From a checkpoint of a small transformer trained on Wikipedia.
Size: 6 heads of 64, vocabulary 15651.
Each number is 128 + 24 x the weight over its row's rms, rounded and kept within 0 to 255. Layers, rows and columns count from 0. Numbers have three digits each. The size before them is the row's rms in percent of the matrix's.

# layer 5 MLP down, 384x1024, rms 0.0406, rows 109-217, columns 0-127
099:088160091175116110074150120134097117140086098165111087136092139143144119134143135113167105111106111110141131142145094158123097116156111131076116145131139130145091115204117113131097172156125108146114118099142109120142104087152150130138169147109100167133124142171114161124117124138129142138119127156083165129149114142152143156117114107111171100113130157169119148122138141087152118094127
101:102136143094128097148126104163138103101117121129135112133163157148129184148115137115144080129155119151120144092152161102156101151141112130129173103132130130085118149110141105101110137124085138109106126118122162137129085115147159129116127104140144130080129151146143161106147109128135101082122139152106107178074119153153098143108134137124125139125129135118090126143163150117154083130100
097:115123144122124171098098125124106146115088140124088145111138144147121149110155146116148178114134132131116174136136115100135126134081115142131176140120147126096105130164119109092122173116154105126096136141145132136106141131120158122121089136120107133132093142135110107121130129151148154130099107128122059126152128147108153138122096105091084152132172126132123130178108113107137170112141
102:101139150110130131130127118128114135110151115151136104112155095134128130131131082123127117143152145158096110133111140116156092124139143153165125103131129171119157140098142093113115091114152119123138159157147137138112170104136133114147175120151111146163148159127142138142137122121146100115120096110135128114138151103164128076106169145162121103102131107144148096133082150114147122100140
094:114096129122158139154103134121126136156073130139153141105159167149110134134129168196124118114133135107148126177123137146144119082146087121155122102094134171138114120141113111128084108097120102149097124134102106111150119106151092137109137110132126091158121076146130131137164103130103141205151129091103135143133093123117138174114142108123183116108121138142141114132108110147098098137155
099:129107115142122097159164158130106075126122084115097131141134170138131144116108177108108140125136106136147141146133142124133160139125091141098151110102136146161136130120138130142144081115133170160125117129118088115117115141142132123130115068123102147142136153120149135127162097155145138144126096098096161130139102110130158158128112102122109091097148134132128101126103122153128137176118
103:100144125125121148151141123120089104152159145088138103138130133129140124110138140115110136101155119117109153146143169145090114122130151152085091078166128132141171128151140167148174149147115134151121095131117178124118133137104118101158153105134116103112132134138109146081078125141181100096111122113139117146106122118110123126123143154101138086133125126127111161089143137133151128138112
097:142103151091097119120126120114127169144137112107138124161140092070132170142126148129102113154141092152104095175145168119116130131134135121156138131151143171137137158082108161120124121133089148169129091156192101112128144120090137100139093153159145138151086145117135104114113150158170107116130162088152152129173074124096128129198155123146145154190161119145098125129161182164104098129140
093:151139124168146117157113099142126121119147160114112126123184116113130154144109110127130137174111094123159124101178159146137109195132110092101152130121106122147116121095137119111123093129154091101173122153135137090087176151141118149113099139168143121135128115144104150152134157102109126158152117106127148130118166086090137136116117132120095154116123134135109154134093135163106125097113
102:158092114124117131149156104097139131104153158097125140129151152138133171125130144115144113134180097107099109126156178120099129092101138112109093103082138150125150160114137153151158140118089112113147156127110126162083127146140120147144201132152113161126103136099152144065127131148106120150106145154111140095180145161140131135179155114164163067118140119135098144155130129144114119137129
097:124155131102164182108135140174134099124130149116147175088126104133139090141108125123098147086084143148143134125126093161109123146139145150131115157121147100144121120145127107130155132140113148128121130106119126115079124092135127137128108074156126151119135136132114134151104108155144137121125164101167126168090092110102065104116134090139141161151112151145148109128130109157115127144149
095:134143128073085093137137150121128145166124154095108133139122114157096082176130129103133173130126123093114120089122142144079111123118119132128151100127127148114106160165136173115154122189132128147146113091109113101130112174093153105135167131087089128085109103124140123124121133126133160140149109126134143152149138181134125099137081109128122132138153162101108146122129124087118120112111
099:097119106137123139180161149130129167110136084108137154122112117164121116117120138120106081129124091123125134134138142124146184171131085171149118142103114135146128144106113115099132097109116140130128143137118170142129067130107132145137099083117154094145148120151100188111125137094193088158118125111139126142137119112108113097164123106158159105143111168109094190107124140138161113145113
095:127138159122109110108099159113192170117101169138124176129147110168137095147118149151101153108131118159161133165123141078098104135122185126141120150148119152134176133154121163115164125155152171117084111137079113133131141120123103110138156137127115110133138071126096122102111120135106114122107137139166118110113147079119096098137138087139178104168113150098128064116143129171102140117143
093:107132119133136064149120130101116126143151163124142134111110115137165110126131170153091094119147092168109144110150148118168082148146105131125119133122146114140113143107131123149125137118112118120094112062092140115154148084109163145120109136098105120084125109134181113139092143144100123095100150131105139141114153132109139151131148143158139145144107104124090123130136107086121126135104
093:126128136099097165083127147140146113144105150123085112140110110159121149144116115115161111082141134107138100094166085116166107106142068141085101141153156157122154153092114143142130093144148122145115107070145127112111094135127126133143142125135116137135104117131127133174161136123134165085120148133135123159114092140116086159092128125125078106178112114104154148143110096152111146114107
094:123125072168119147084137094105119087128155117153118089159084120104165095127080144090124105151148126128152161125120096124130111149126098137109129112123113156148166141142113105135147122131098111121164138143128085147134148168164132127109134158112123137115126163162152143166090150107142117097129146139152159184153157116167120146130136167151120127118135132141143123142155109124112094117136
101:117141092166133164088117121102131073112090115109103133101165130159159145106141132100101159173136209136132114112109109113109107138166148153137133143125155140084095137154149102113155115119094119093127112117157108142129099145150164155120150179125128077161097152134085151116078148088118120120103120150114121159131106114075134118187124123125119137071108170131130113111138144129146143112146
094:149128116128140135113156158117110138133093159143110100079176147095127127140139120136106126091166136161153111146131113093093106109113139137126075165165143154131123112086097148133132142096115090122148151111133144132123092114146159140120121136128141141143097136116148115154155137179126102142089154096138093142130135111088109136173135156178121107094154090164141138086135113132132145139111
097:148143137142114124137156124147123141129113080131087139156098098152099184144098116154104145120115109112143119176132130135130105135130118104129057128153132103123110113127129111102113140126163132114115098102116157167105101114135145089114124111112119107165120125126132109162131080133112112144131113091141145147124111121182131115129121157145102155140120121158115135201139127100148171113139
097:168153145136081069122164112151119146113119118127156103123127125154148061114097134182084132157136124081121121085107145129111144146157124163087134154137133157107085128135121105106127096109137117146166128132116136160144114112123115141143116124181133172109133126129121105102126132136119140100151123148111150117105094112136114108142149123112141118143107104120150145114089146056137103168132
099:103153109166109154138150145123111131177164115155096111164113106109162132154105105084130098142132134122067156138084118111134113140138178083157133115122106141119128176082071186135133154151145108159123115130075119147112094087150149138142138103095143122111139104119159133125186131119118138176135099158144164117099141163141128115134145167127096132102100092094145093161126093155123117115115
104:098134138089142139135094110137091151167102176129090083128154113077114116127141088088149144151131121185096116148112136138123112135159154146106123141152111171105126109183146101088129158148124102134157151150120135081119152142146137134146180117170141094132150120173139119109129147124128098112082134111154121144129123083101131123072146138136138108133142147114124143109087140105132159153143
097:125095135113137107140112075143092152132123120104114124131105163137109117137168076122099096138098121101129093124173138084145167110095117137144171155173074124114124108152136141161096166114132142116167111099145111116138141143123128126100093145136099111097103165127145130119141137167071146137106160122149097132130115117079127140167124108108119120111100142121119121114112112129108119151147
095:121132132138148119143157143119132113131141129105119138121105079137146098119121152149124121129118130135113096101147133122122115110121157175135101145111137114143153146150109142120093138126130126129133176119138143094120155093113087175155157140140115114139139161124134162153187110112142154139156137128137117102122163129150144102127117120163111167136142145109139139135129160056145134145108
096:136104104072124119121137108132149158127116122134110155103106116108122154102128129092124186112112151134109146138118129111098164105178156139106102129165105145109147156105121147151147118174119124138149137163109151147068152133100129114150124085117123132162105137148154070144142088129162148103129135133139092139132137074132132122117127114132177138125160068085110171096114083092160141101140
100:132105147128171138112140114142107125130130179134083090143148122147099150113122148122148130146103188118100082131138114177128141130120131109084078152131111106127091155150168146122141197120130104153140102165131124139136123096100140102120105164150151160111118122128088151133164166227127108128139119155122138132130116168124156130130138058099120093171148086076165149135103082124143111162145
097:081085109110137137143109083121134125148152117102116114074112104137141161130123144123130125127111141114126152117098140147142146120111164165114085137117135144155116161142134154133116133089147142098135159132111081157150125167164115125102140151081101126112117117097113147115116174135102150154114125092114152136106167147119143135120142141115105132130148096139132159150122128125123109132147
096:127104097142107100152140120105076126107108112134081138186120116141160125109153099121130123115116084141140112118125134117124138128101105139094108101103121074144141176122150119142139125125111106148124147058114119135112111130111125110126130118104132138155125127141126129143091142128107092107128094148123162151088129143115159142148148113128131124143159145105109158158127172083145110123143
103:084099136102129095127126127103115168149150112113114124164109113096107143116088126115094158098177134131146100139181127119122110119154110119072164131138098133168120126133152189130135124115081128147149142160122130153158141085128151108141124112124080137107153059135141120122113121144099138160171128143121113103124101101137134141104125179122137119097120164108143130126094098073096129098115
099:118120148137094149131113130158130168060140140136125098144116125142146098129090133115121143175108129140141094111123145108101095139135182178122087129105119116130112125125142108149143150155127120155167091157151120127156139130125110137116125084113107131161135089135091166139113132085146120141108152092119153123144118149086112099133148144130105146113142130129105151108114150149119139117128
096:104106124145129159098149058133141176135186133134171082118195115092111067121116158124154108085139139155157131096073107142177134130085123108170175130121168116151118147129152129109150108125174137162114138127174119101115102141142164120118142169118146092116080138119123157131113101117129156120140163121136155127106139117126125146100098155147134139074138098126102135111145133153127141128132
107:148125142105116188200091116153152142117117162146137160121132135128120150117143086102118141098156113119126115147129125123108081120142133140135127101147092150120141118119113111137147088090112076163131174144078154099118136114136099092146115145143147135150135149148112106123099157092137129136100110123140120130117109091123121130102139114152127132175112159099169120101118134162169104136128
096:111116116136075127160147107105135135120122131146107115096152137098151095129094122173090144130146135102106145114127100137131126130108121096160143173122136136163129137099151127096085153109126136123167101141164129126147127143111120090115116153080107115102152132136103130151099119142120112167148106118135109110079099118121140081131094103130109126096131108137116121096184111125168124158156
096:101167176107155123121107131171135166105138113138132135114111150118129157128150103087097147116142087109164115129129118140096082093167101166149114133116140101151073131139187145130158135137107107103144120123102124120149106151163095113134106093125145120114158080138119121146118121110131115146155151099125148121143117156102124134134089106180082163100098155143125096152163165118129105108144
096:119112103152128168153103152117095127183111146135160111152117155116111100157080116132092114099127139120149190096102150113116121134082094079121141129159127130125149102150131140146154105103131131102077099102128095168124106155192136120131125160111098121152136137095135127149121148105122173207140128125131125098145165098143172137125125089125131125138077110155156164120169107157167121166109
100:145149143145133118104108146160095170117128113081128147127129112121111131131110123111128134103147104093157168134099111121144128091129107085122126110135129178111124111149120111128130131139159061124077146147093148140127117141142137119152162107140166124110135144133124146136094146109131118150120171124147091103138112151127102163105145114106123127128126125158122152101150109116137127109112
093:098142115121140127111145141088138091148135150103100148120131140130074129133123104144136096128107165127127109135103119211111138130130173111148204155122094115128076111108129103127089096145130130119195152109125162110134148105107129122120127140150131117138087111149132134086134096147093136108107133119131083117115150131102174153134080098088135154135147213092137155122112152070152151132134
100:144131131121112136124118080122137112136120124148163147155109105130129097131129080171109149104102128115100118085101137130143109175122117112108135162164140113088118116123131145086103154159125134125086121216122116164118142128130142111114141074093146106128147095169129100142115113119119091134148113119119144090173106096109093084095119136129102126177146120171120131111142160144133105125143
099:113138117142147149116121109094167129102114092132162183110110133139142144115122120070148116126166162137145109116089125141130093159141098148147106120098144159148131098070070156108140118112099152133158104117154108125171126161126121130126118077094159109153125105173168127146156145112131116158135090106102125118134127178133134077155136137147120117110117155107092129125128108143139121132116
094:136134128154148137100143138158099095134108159091111159125143151112134142122156120124146134152137090130143105136129138129167142131119135061102119086155118125139090134113104106154102113079089120124082119093153116127128150107135120134164157090102116131132125094128138146104155152191096123131148115140110175105098098091154131150125125139143160128074131132100094123133146116115123103119131
096:093109096145120122129105139124127187081137103132131114161121098111130153119116164089138144143144103123124146123133099124119137146146185193125121132113095103143135146128135126152199116153145151143108118137105117166116167128135099141157167104148141106177120151151190117133099073157121142133114109107135141103135113162124143170103133122131096114112090102100135061145095094174182133126135
099:138101160133091128090126155126112151102130170150153126133109150200113102127161094118127108125159130106108099145141123138096096109086118133113143117119135118134124118144153153101144132107103130144132120090137121161179132155095102129139165147134112136167142108128127121067134133104105115135167102120138100114106135145186151162126132148090114138093162155144066114157113104137142151131129
101:108124160120156095113120120157135127133166175101105090165142136090129131123139154071122106139142151130107096146138138112149134134153164132130153142132155116114127135116122111103103134142161108179110158142105131075164065125130111142088114126169093122132089125128110084134141143113168120118123140087151158089148155097066136113105131118116131143139172143124139130121123136133142126082125
097:150110129147075086151144113149098132088125118125105097102105116141109130121134129141113147149097140132154131067119145154115163111143137130132135154147126128128100123163173192119125119155131142130094132109098117126111141104150099130121145113105107126147146129145114084142167118103127124081147130111140138124118147126135083147122118135127146163108143125146128125150112145142143144125142
103:149136141139097138137126155143151126115151137137137124164145103114146143094093142136119098149082069124122126139119118142098119104158102113138105117101146109145146143111144119133135173109089130150125129097116161102096150165156152125145109138140132146157205139134141157098146106147159138104167119116129142154126115107174127152146145143138099170126154135075125096142157131144101144098142
098:097158108104102133200119098123175128125115124154088148138152120132125147113163136125147117099130085153095120136138119141096108120134151134127130100135128153159142159145132111128122095104134096141125162187161124124107157123127091116149124132087126113138148052136107106108110155120130092150141155068151134129130098119117161111142134120101126120102110189124139097112161149123086153130109
099:115124109115127119108144137173088095155125123103100085103129144129134154143094170063167109140186139106114173144115088135118145094156096146133106130112125114113162123112139072118128115109145142128124087170102133114094116138086111152091107159136121153143118111138091144125086127163154081136142112099144131135117137113151145147166134109109112141108101122121132128114150116113109132129143
100:113109119083119077150101128142132147149116104105132117129089146122112118110142107137141112078161101179136143132150118113103141149198094160118116159084148101096098167112106093125112083132155120101131091161145152104108120100108106106119145114128142124119087126144126135123160071097153115100137130102118095135083162111093099116140135115120152124161128156177151159098122162134150115157128
102:082122082115092153105107122135066106174128121132151143087090135143122163118153130165110139132128134130069115150086110111136135153138146106144110140130130123114115139102138129134102087152136088117109119129148137175108129107168133118161166130112158142126154134119110164142122131114117100116115134101146131167126113112172149107117162143150118146132124111145097151154084109146140156188144
093:174126117136111084159127176148100122147169128126121092143143132108128137125120146140137124085124110061091108122150118129070133105095107168103129176145124104129121121105148107137148137123155119106144154152109124132134128129109124129089128173156092154130114131119116109151085124162102138169185143140136127142155104126183126168148150130103104104121148108156125080121160148117138206157161
094:136134106064120136115112121160139178158118144108137095126116137100132133145208119138126113124100135128113139087173145088146137173096125152094134119125173130174163142139135151115131113136107127163125145131151149158108144151115140188150133143118083160118159136130204108157154131150137128135126146158121143133151123110130070119138119103134135093151136159140110134150116154119123155105169
099:117124102130139103122119148103137089130137102096126109090163124149130118139100135098125123108150095136148182139113124161105129121154121112142163108144135113162113133085107087092149130140133110172130139104128128143156148094124179136116118125102117144124075125166113109103192118133143067115170109137076121160129120133085109142115137149114128097084141163143134103135061141140123131130105
127:154122135111120116127144126123168099128122177097129142109143147104032109177141068121136112119121164137142154122140156113144123161120142079139180142145143126106150163111100160164108108158125141079111159112151151128143069130121109107113124143116103137121134117075164155121106135139105122119116096165167163132111087132130141147136112116123187130154109103132170136147163144127082147149142
095:067076127158116097090111109102112111143150173120147145108098159159159157168065119095191152114095129105138126153119113124186135130146110084126117103130110152148173111139106136145154116116137115110122129140135094127169147149122102128157119128098162119132104139154131184145159182131129136145124136128087127103150102186142113173107133085078117148109138126154130178128125127131088130151136
095:139146112095080125129156132161111140150105164129128115128133110085179107153132129133114092096138147134149129176140119125162116114124145144157127111149095115134157104086101141125114101134117110141101119118109082168155084151137125140147114108154131123108080117120104145109153127128098116123090134103128128174130125134150147156100143171160136123201091088116137116124157169112166116165098
101:140166157165171125111149110114108109113104120122120146188132116125115138152130135156148110178120147111144093140130122122107116139188156119149121164126101118123111148095183139181094170134119151121123122114127125132135155098106149109119138205150095160140168120077149070136150138094096143129137144125123114143181064109114129127117115130112130123119144149080134129137127095098109151140139
098:146124134124109160136124157132161145104086143136129137132110129121121113115148159161108105138158133109188095128108111136152085121185097119108149188162142135104098109155142155126148129100122119116101136102106128111160097136120140074134067150153154130153136065143147102142119089138118120139148098114133155082120118150122151146142150151120106155131118116083136169136138169108131160132148
099:137134156124131112136172172153156101154111129091144155148130117143142098171143141171135191140115161104142119090141134106147156162116150153113153150148101105143151184097159132137124136162119152151120090118150113112118119136118149120161108142158137151130145130118113111119082156153121118101139142142126160121142123119155128108165134134130172112111144097155120136156110140105141110121133
093:164150101080121121112121111103182119119147156115127150135127155108122163134102111123102135162127168183133151099128113125142168125096087140154143110080144143164124143099094147133152108146147138125068089145123118095123123180156107121121113139122145115132164123113135101101118099121110091084128132105090116144154118153077136083118153148144184143103154135126111119141109137145141131139122
094:089142123141130091140133130089109144148098137134140071118149139146122120154165101139128125118140120107121117119092107140138161078107118120158094107141087112146143112169155139153173122100087090120097108158145114126134103093158135144162116170137108132135094108147095129163114120120109105115134141118169135094150129134107098133125145092101149149108109166176111152109096126159091151133128
101:077110100162118153154111120154096106122162155107139138092125110183157145163095158140126140162122087120149045107145167151119139136187107121135136113190136166109108135173170076132146112148154102145154124095112115105120139107096130133135072144110108125115129121133125160169150135121139141170168148131124120141142076159106132107077084106128105158133092156080133134104092108102118124134128
095:164110126105131139146121113137101157162141139082103113152108116131135123120184146106152133095108135118132088182131135121130160107161141162170137133108133128087120109167129098141111169161123116122133129101103130142179106097087094122164130115130153120121103155123118101118144101140123125135110129149145120127149130146141137125151117109085097093112184132101131125159142139119106144135150
096:124113134116182129111121135104126122121145142142144205118140150135134125124132125108122147113146142152140158102148115149126127116124123121176132129124121129142149106167109151134124124171131152078139114123127108136128147163162099114136113135116118114132139120122120110092121171108152103095101137125103135136147142145144125109096090140135151147108136102105145096141148131080132170078122
091:110159127132159115113147131125136098137167152128097133154104110142138134113153195137096099114152109085131170124151102118138143133159105092170102125140100074133127157117092129119092128097157111101072141160175107120180074127154121133135149117134104127134159125136137152115149134104144166113089123143120143111158138172107059111114117121088131138127120122086089154097097057093122106112128
100:098114122103130106153103138148145116143145111118111135135154131128107143131161147114143147118124108117156124143146116131148132125117083113152141148145098123117127129155171132085074145104136168126086158104122112128140076136105162141156128127111107152129119117106118128134087148129129136117121127143140136062133092125130100084120122093061155126172118135135095118148128161124138153166158
095:123147150139139098170132118152092141109120135154161126130164153135116108103114122152148150150141062133094140122138139161085141159073133133123124183121154132154093126131136141134135127117177114156166096124125136156126139146143153110103082110166089095098154106112092147091132085135146113132142196109166093152116147122122166126152119130135137109139116102114148148145143105141088120093115
096:120152097119136126118156158139177106120132108156139157137143122114116136130169136106143104147129173127200113130155158148132137106089143123117119124129122189138116125133150137089122122106110139107109141114106180140126146101101151119077111154143085119098134156127108155114164150140101116185147167108119119172155113115138168111100136140145093080156094111108127129142100100099137105125168
100:136129131101098107135116140076112127115138111147178168101143131174152109119127089132089090118113151164152139154091114097082109181118082128078140177142093096133160132175110160100097109108135152090186125078105126148165158128107089150147111133151152142118141091126130145141141117120123122113155118136124132143103113065121102126133178083090119105134111087093125155125143126166076089152146
103:161172134104091143110112133136105135096108123103167131137085099108112128134103112109136179150155142129096152101133130082146132166164121150127125100105121097121110137182103149165148144125125143073094115110077114140126165130077144163082107120136121181123113151110145141093171130129101136152140115138144086121161125164108120146104110120118153120141128140097148105175098136126148163114155
092:139189144111127147142134154119083110144090093112125123135122170097091169151145098114142097139119093121135122205123099129100138127089102136110095126123116146093165082147116142151118125137122160082110180107116139089134108114113073119084130130102082130140084133136132120137131122144101143112122126107159114137107135119133082113069121145100162187131129116166130138161122092137122148155104
100:109118096136122092148155153132102145189119128116098152136160118175131111148159122129149107145169133136124181181138123082181111153100131126150147150153107124129144165145158122152086106129156124143135141109148126088135124119112154156111118165182096191121114163127135145135124130149147141130088133126175140125087076125130138136108117153150130131167146129158117175124128139101123119157120
095:142136157078131114152117155111095194116139126127122123115099114115136111132130118130090120136149115085115101138110101148096098131135182135155146122129148151150118107154102121125119149110106112153077113124105145101157098085165118140146146126127120151120099121110134114108147107120121075095130109145142139145112126119170184170139119103138138193132168125141139117101139101088141122101136
093:159150126097102121175164130139111087094171133103089130157115133087100140156159123096091132086125123152130116177138153136103135122131104126138139128102126136117132105131175137097128118143144137089145143142143112132150105157107132113099153109135104137126135124118151128158085134110096146100110112142107148091090097114160112134135139145117116092111136131165129141132139117169090128138115
098:162148185111126138143117096147141131132103127136147103097139169131108108151112105144092126138137151148098122143137157108123146129134140143116127123094103118107119149122117104168147115121108159111103126142143098125118116147092154113099123099141094101126107106117135087121117109123126114126141129095117134154104069100117140107108144135121101123113123161156169156116143125159164130139114
095:133148125139151099157106169167127134117139140116155165189082115157116123111113137137146126143132203169081109103122150124104133120134161092139178120121128109100092126127164163164181123172140140109138121120162150087103133096101098077110139122152131143134137102127149185137152129148132138109100097147105125104111117147126151103157116113109121154106136112141151091122099156147110141120116
094:119139095140119113182175091143194110125117091159134139117135097149149097091136106135123132135096130138151155197125115124183117151165103203126132135156120124089138140130111134107158131113115129169147161126107109155154135135127156142130147125149136129088122149109132121136109084108131129149139131137141116136080154140130124113111131146181128119127124136120146077120150122147142118132136
102:134110117150110105135088128105128122107121133162123148121149138114093107122161098105121107112171065132124135059175127081122127149108159116101136145098098118149109112119166087119070099124125095174107084142141139112122128156120130159120156133161108115131129121102145119144063105112159138149127136179154098101117095116110133128134108070123168114076101120134137123137116135093161120118129
095:118144175140117167140126108108135146103151155119140143109121125160129134108119133178103089100092112097061126155135110134164152116138104097148130141115140100129133145114126130154131140093148154205101127148020148083098101125166082158166118113126180187145125111135145145113134108112148081086118100130107160083125152131152112116116129130112130159156171129138159113134132072151116119130127
104:120111107130109161155108112141086109153191137159102134133129128150131081129148135143135125143141122107119110114134116137161163144158132152115082087111119158112136173124132112116131127116119163138138120156143118150100071141109154119125148154106156147120136132154114129141123117119075154124173095157122154149115107154120106148113122114180131126118086123138129109135095126138140110076144
102:149113106157109122114178130130169108114149138140113131102153170109126095130107120122174087128075167129140138109103110143135113076126093115058140138118137118125122118101146141127140146161141143124131160135131100111167093120127184150117102129120136147099109107122119102137120124093147157110119123095111138173125078161136061119118109090103122128128134131129103163118119139139113091143139
103:129106148150150137124132110155120132138196119173128124115162145116130145118122120132143129087165121114131112142103141180137124126160121100127163102137095098144123118146135164102093137085110110121158107171131147122154124119139155101150135120128159154134110146141156068083139116126172081162156128099128125113135123118123118179121112131121084181110115110136122098097133114162120104130110
098:093084142209143142116143098118111123101136126124144090127108099138160204147105120084123155167086148101115142110118181075160148202179124125102137133124129133103163160101122154143138115127146132135149068110123126126132148086170122128150140137117143108157111124114117153129088123102152085158124141151136164098165098173133095129134122143137089157120099112125137110093153119144152158092128
100:112095100078138152119100087111105153114128122159166110166163130129132088154114111082127166140123186124168142119147098151172185128108106130115123093147142151115106130127117147136152100153107138103136131135095106104079130093114120138148177110122120122140125159127142118156073106167103168120127135136141122135125115176121135083105118111142120145095139117188125092149121123108186113102129
102:151078176073142166124145148117104137166169140098162134101114125110139127151115148141130160169137130118130106127163129103100136129146133140129089081118153122152157128125125132119112140147105125112126113098083118123125115175114115140114103140137126136095112130131139073083143142094168105111130115112166110088101133113114147098191128142093118154110148120162128127137131158143095103131125
094:098109123082123120125099135109167110176127100141139125133138088122120071115130157127124124138151155098105136121116137142114124158124103105119132163142090141119138139154134092135076119144138101107091165145123168083195190135121077104103109078144143099100177114112159150095131148122146078105083139126143113092124119121154108096173120134150096119142132131116092136106125119107121131112111
113:092121166109130132138105104123156117139160144162149103135144148115220152095161165090118116072144120141115155133165130127094088109132124121101040113146095138145150082121088119112142128119134113144159117111102082122162102114146159131173172122127126132166127121120124128157144115138149148103080126154109146122076137106151142130107133135130087140166097122131149150150137127115093104086140
099:115103119139123157109129113145103148129147169166078075152129145119152094125092087109096071120118122183174092113079130123134118127110092129121118117071171111143105155121090143140146067127086116160117140115111144151139141156150085126123112133136148109115158126139115135126142147085124117073139147137105128131138198099049160150178134120150134169176131156138105151078153143110123120142119
097:109150130155144139176133112157115099090137116103111162089110125139116128104155125152142145137123109136135131197107111160113145116116149149094150158144079119129103144164145075115121141117106126132126148107171094155096141147075132162120142151139135172143119117123106108105130161144123160150094108089127096131158131121123153143182134157121126114130143120110140099120143121120130136077148
102:125127147150102109124113116105153132163121091136124139138149097113134103116141093134160145119127067142159135103117140130143151115153133120093147097132130136118136138175187111165136151132164103125113139111091084112136153128155123118105141094126129142091144091106147077125133130144117151135127153117154106157138133109125127071097144157169063140170089151105140165110132118115175129111129
100:116127136131125126167113150174106163117093159126142128128148116165132128108132155144136157137153123152111120154110131128119095105120113133140142144160151144131126102138150103140166123153115076138165112140140137076127156176135111103118106114114119116137152173137148136150112120128138160084145169114132128125146152097179158097134091132164122121064139155178091117115132137138122122130081
100:137102136099123117158151129109108183142158142097159101158160152151107068133092137137158137148114104085136144122146111150153119124121136118122090098113119133098136067082117117111127117140129130122104177152109127123129100153143108125127085148157086117116116105136114134153138110110151143130123114142125115089165146144140102137143126162120147122122168143134116157089140131127084124163113
099:155122105121114170139133111106127154079098084150113148109150128142088152102096111149123114128083123133165111105126152106081103113158131121137102142143151117120138134108121122099162106134124106142141137126164178125134149139099123122106139147143110108148117100121146096112083124136099124120107095122116135124134120101132137125106104126178092141101145125072064129104126114118154147113129
098:106133102163115111146105173116100092166117144129130106134112148154150142149182133121086173121118109121132135159085122180136140146127105087163103150121100139114128139121121128141154132121142135140110096122122121125148145095107131104144091093148153175109148103130141165136143167156126154116130131128102155104115177116115162144114126110174157134170119159088161152119158127104114126179114
113:140187142110166168160149131111112096127122129143137147077081151109176135165157177153132098134133121129123088121071159160166112170138152106148094137148135164106104136132113141099106168124120132102122117112094148134140119099117163161130141147090133147136142178121134153177181131086168091117106108125113118128121115131172161107138112120130141178099108116152127149150171083110068153131150
096:176128138102153150141141141149090105157144127115089158128109082121146141125103118134159145125127104138136118148127135135122156098131121145143102130126106133145141117105161089126135087170160123134150109160122108146140094155103123072125130112125115160117151160161131122138081118116100125103129131123123158130115097134159140162114107167160100159106156138148185121108167160131125127117157
092:129168142122127102121151153153153092158114093095139130155141106131132162129169128142107140122148121118097116117128135154126150097158135131136140137109104144131134113111142157143117091101105127109101120106115134123163138138141107123152178120105112139150132101123147162124099086116077143144136147134095139087134087129125136126148113149131134130153126134140145119118131153143122146116137
094:145125112186122080139091162109134094170094149147134122131093130132107140151137172154106137129134122113138136116099118118101119096145104155147129125136126167150143116091118088149178151086102089140124117143104130139169118147124111169099124153122114167166121141122156109104141160108152160136131153104166127127154119130150159103136112134140140134082143151119166114129142141093072141117125
103:151131153130130121124153155140127177117156150134115110152094099136126142155133137117139086143144108130132101134078150142120127169103119135132091155161175109129145132113139131109124103132144102175087132158146107090145149162119097106123119133126106131152084124139169130143200113151134146108146103110113129140133134147165069132125088137134082130120136155174112196132144060115113140122141
104:120142132137120092111117154108141154133105110143119137147113130096118092135095124137109142091155126142149126134134121098135108141135085076123154138127137130139111097134150133119128101104100105168143113153103054127184101132094121130115120142140075112135150158141141088153141121167139160105107114135136127106132100103115128134159099151149100091164091134121146146100106142148128124161119
094:098135155157155121126155147169120141116128123117107144174145120119133127112186136144117140109148129150109142123152159132134120145097152141086123142090118090140114130111164135079139165145123137117103097166146108137138114127118120128121137117165102144101119124140121156128100087103147093113103148148125118105090141112134164094143119129138159148097146128138116103112154084160161118110102
094:120173149108131114119158115132123112096113120135161169116126131112116100110110142103133126158153108140119135149104151080147142127098113145091109150109130106111136094133117130128118099128123158153116153123160159125108107157127106133109123076127141119106164123166114144149095110123130149110139147124127115159131166087134161105167128126101102144128154112143132108125163167137156120156115
097:149108124093128071096142133105114130103135128141150121141126140146137146126104141093167130126125114124120136138115111109187185213132136124139157120139134103139172141099095122138151120162131147123132137106152146140132093134101123160121121122134132110101074149122125117144148150137086143098123156128125094128141155132122111144129136114125125121105109145097105109119159128143165084147100
097:127137125133093084138108086083110156158135119134153198089172123133113108118097145125135132090121109161126164171107108122139109048082123156119174081094169146143149133116130165156088087163108107131099148144103119083130137130145105116097120128120133110094126119152102155111145163110129163134144118148103162127131140119110164114111156135191129083111143166100127127115118161143126168099125
100:104131158093085143129103098132158214145123131143095099116121145107136100112169149154132128110151110129135109136145090125140135108093133143117120125142099098130149146125148174118147138129167130113126151101137113131064100146076108131157135125142119160112084130121104104118119094125128142134129120148150090159099090170132131125172142117126116149131143143142131127133115115133112127134140
106:101134152153101117133159156139150127153145107162120105167099107137153129111128141140146081085155145132166162090177138124123164146156144140161152129102167108094094157164139126144146133105141108167151149159118120115149145141129158134105125124149105143092117135104084120114139074114109178127123113113169089108154176152141154106149124139106051174139116135152121113127138113108099142137145
096:094137157133122097099081103088118089148155126134130105105137097112151144128112121113103125112126150133097126142101122085137101095116135166098090115129115126136098126126108104142107120109130145108101085116098119071093172124149070163142178146140102103151156144117128120122114134130133115108138141106147119105141111143120123148158169139138140130105169158099148089131128133125107112135100
110:131133161147183156144153147144128155104124133137107151162210088120122151130094131100146138137129120139159117143137169119120152165186119111159111077139155144093125080087137130108074103104177145161121110140150122112149163143157094136136092164121150111107142143099170151117114148119203090112106117133115095150121125121140142147116100134176148146151152122136149161087140149164107150134146
095:116146140143102138128100131119104129120122112100074089156149130139144157119133109131135118165163131107140122119151149131108127132160122143145129117157122114124131143145123141113136157125175140158131109121115125122131142084144093139091086098134130118125142107103081123170157111160115077149124162137129116140130179113110104109146153153131121135153137147061087144117146123143092137107122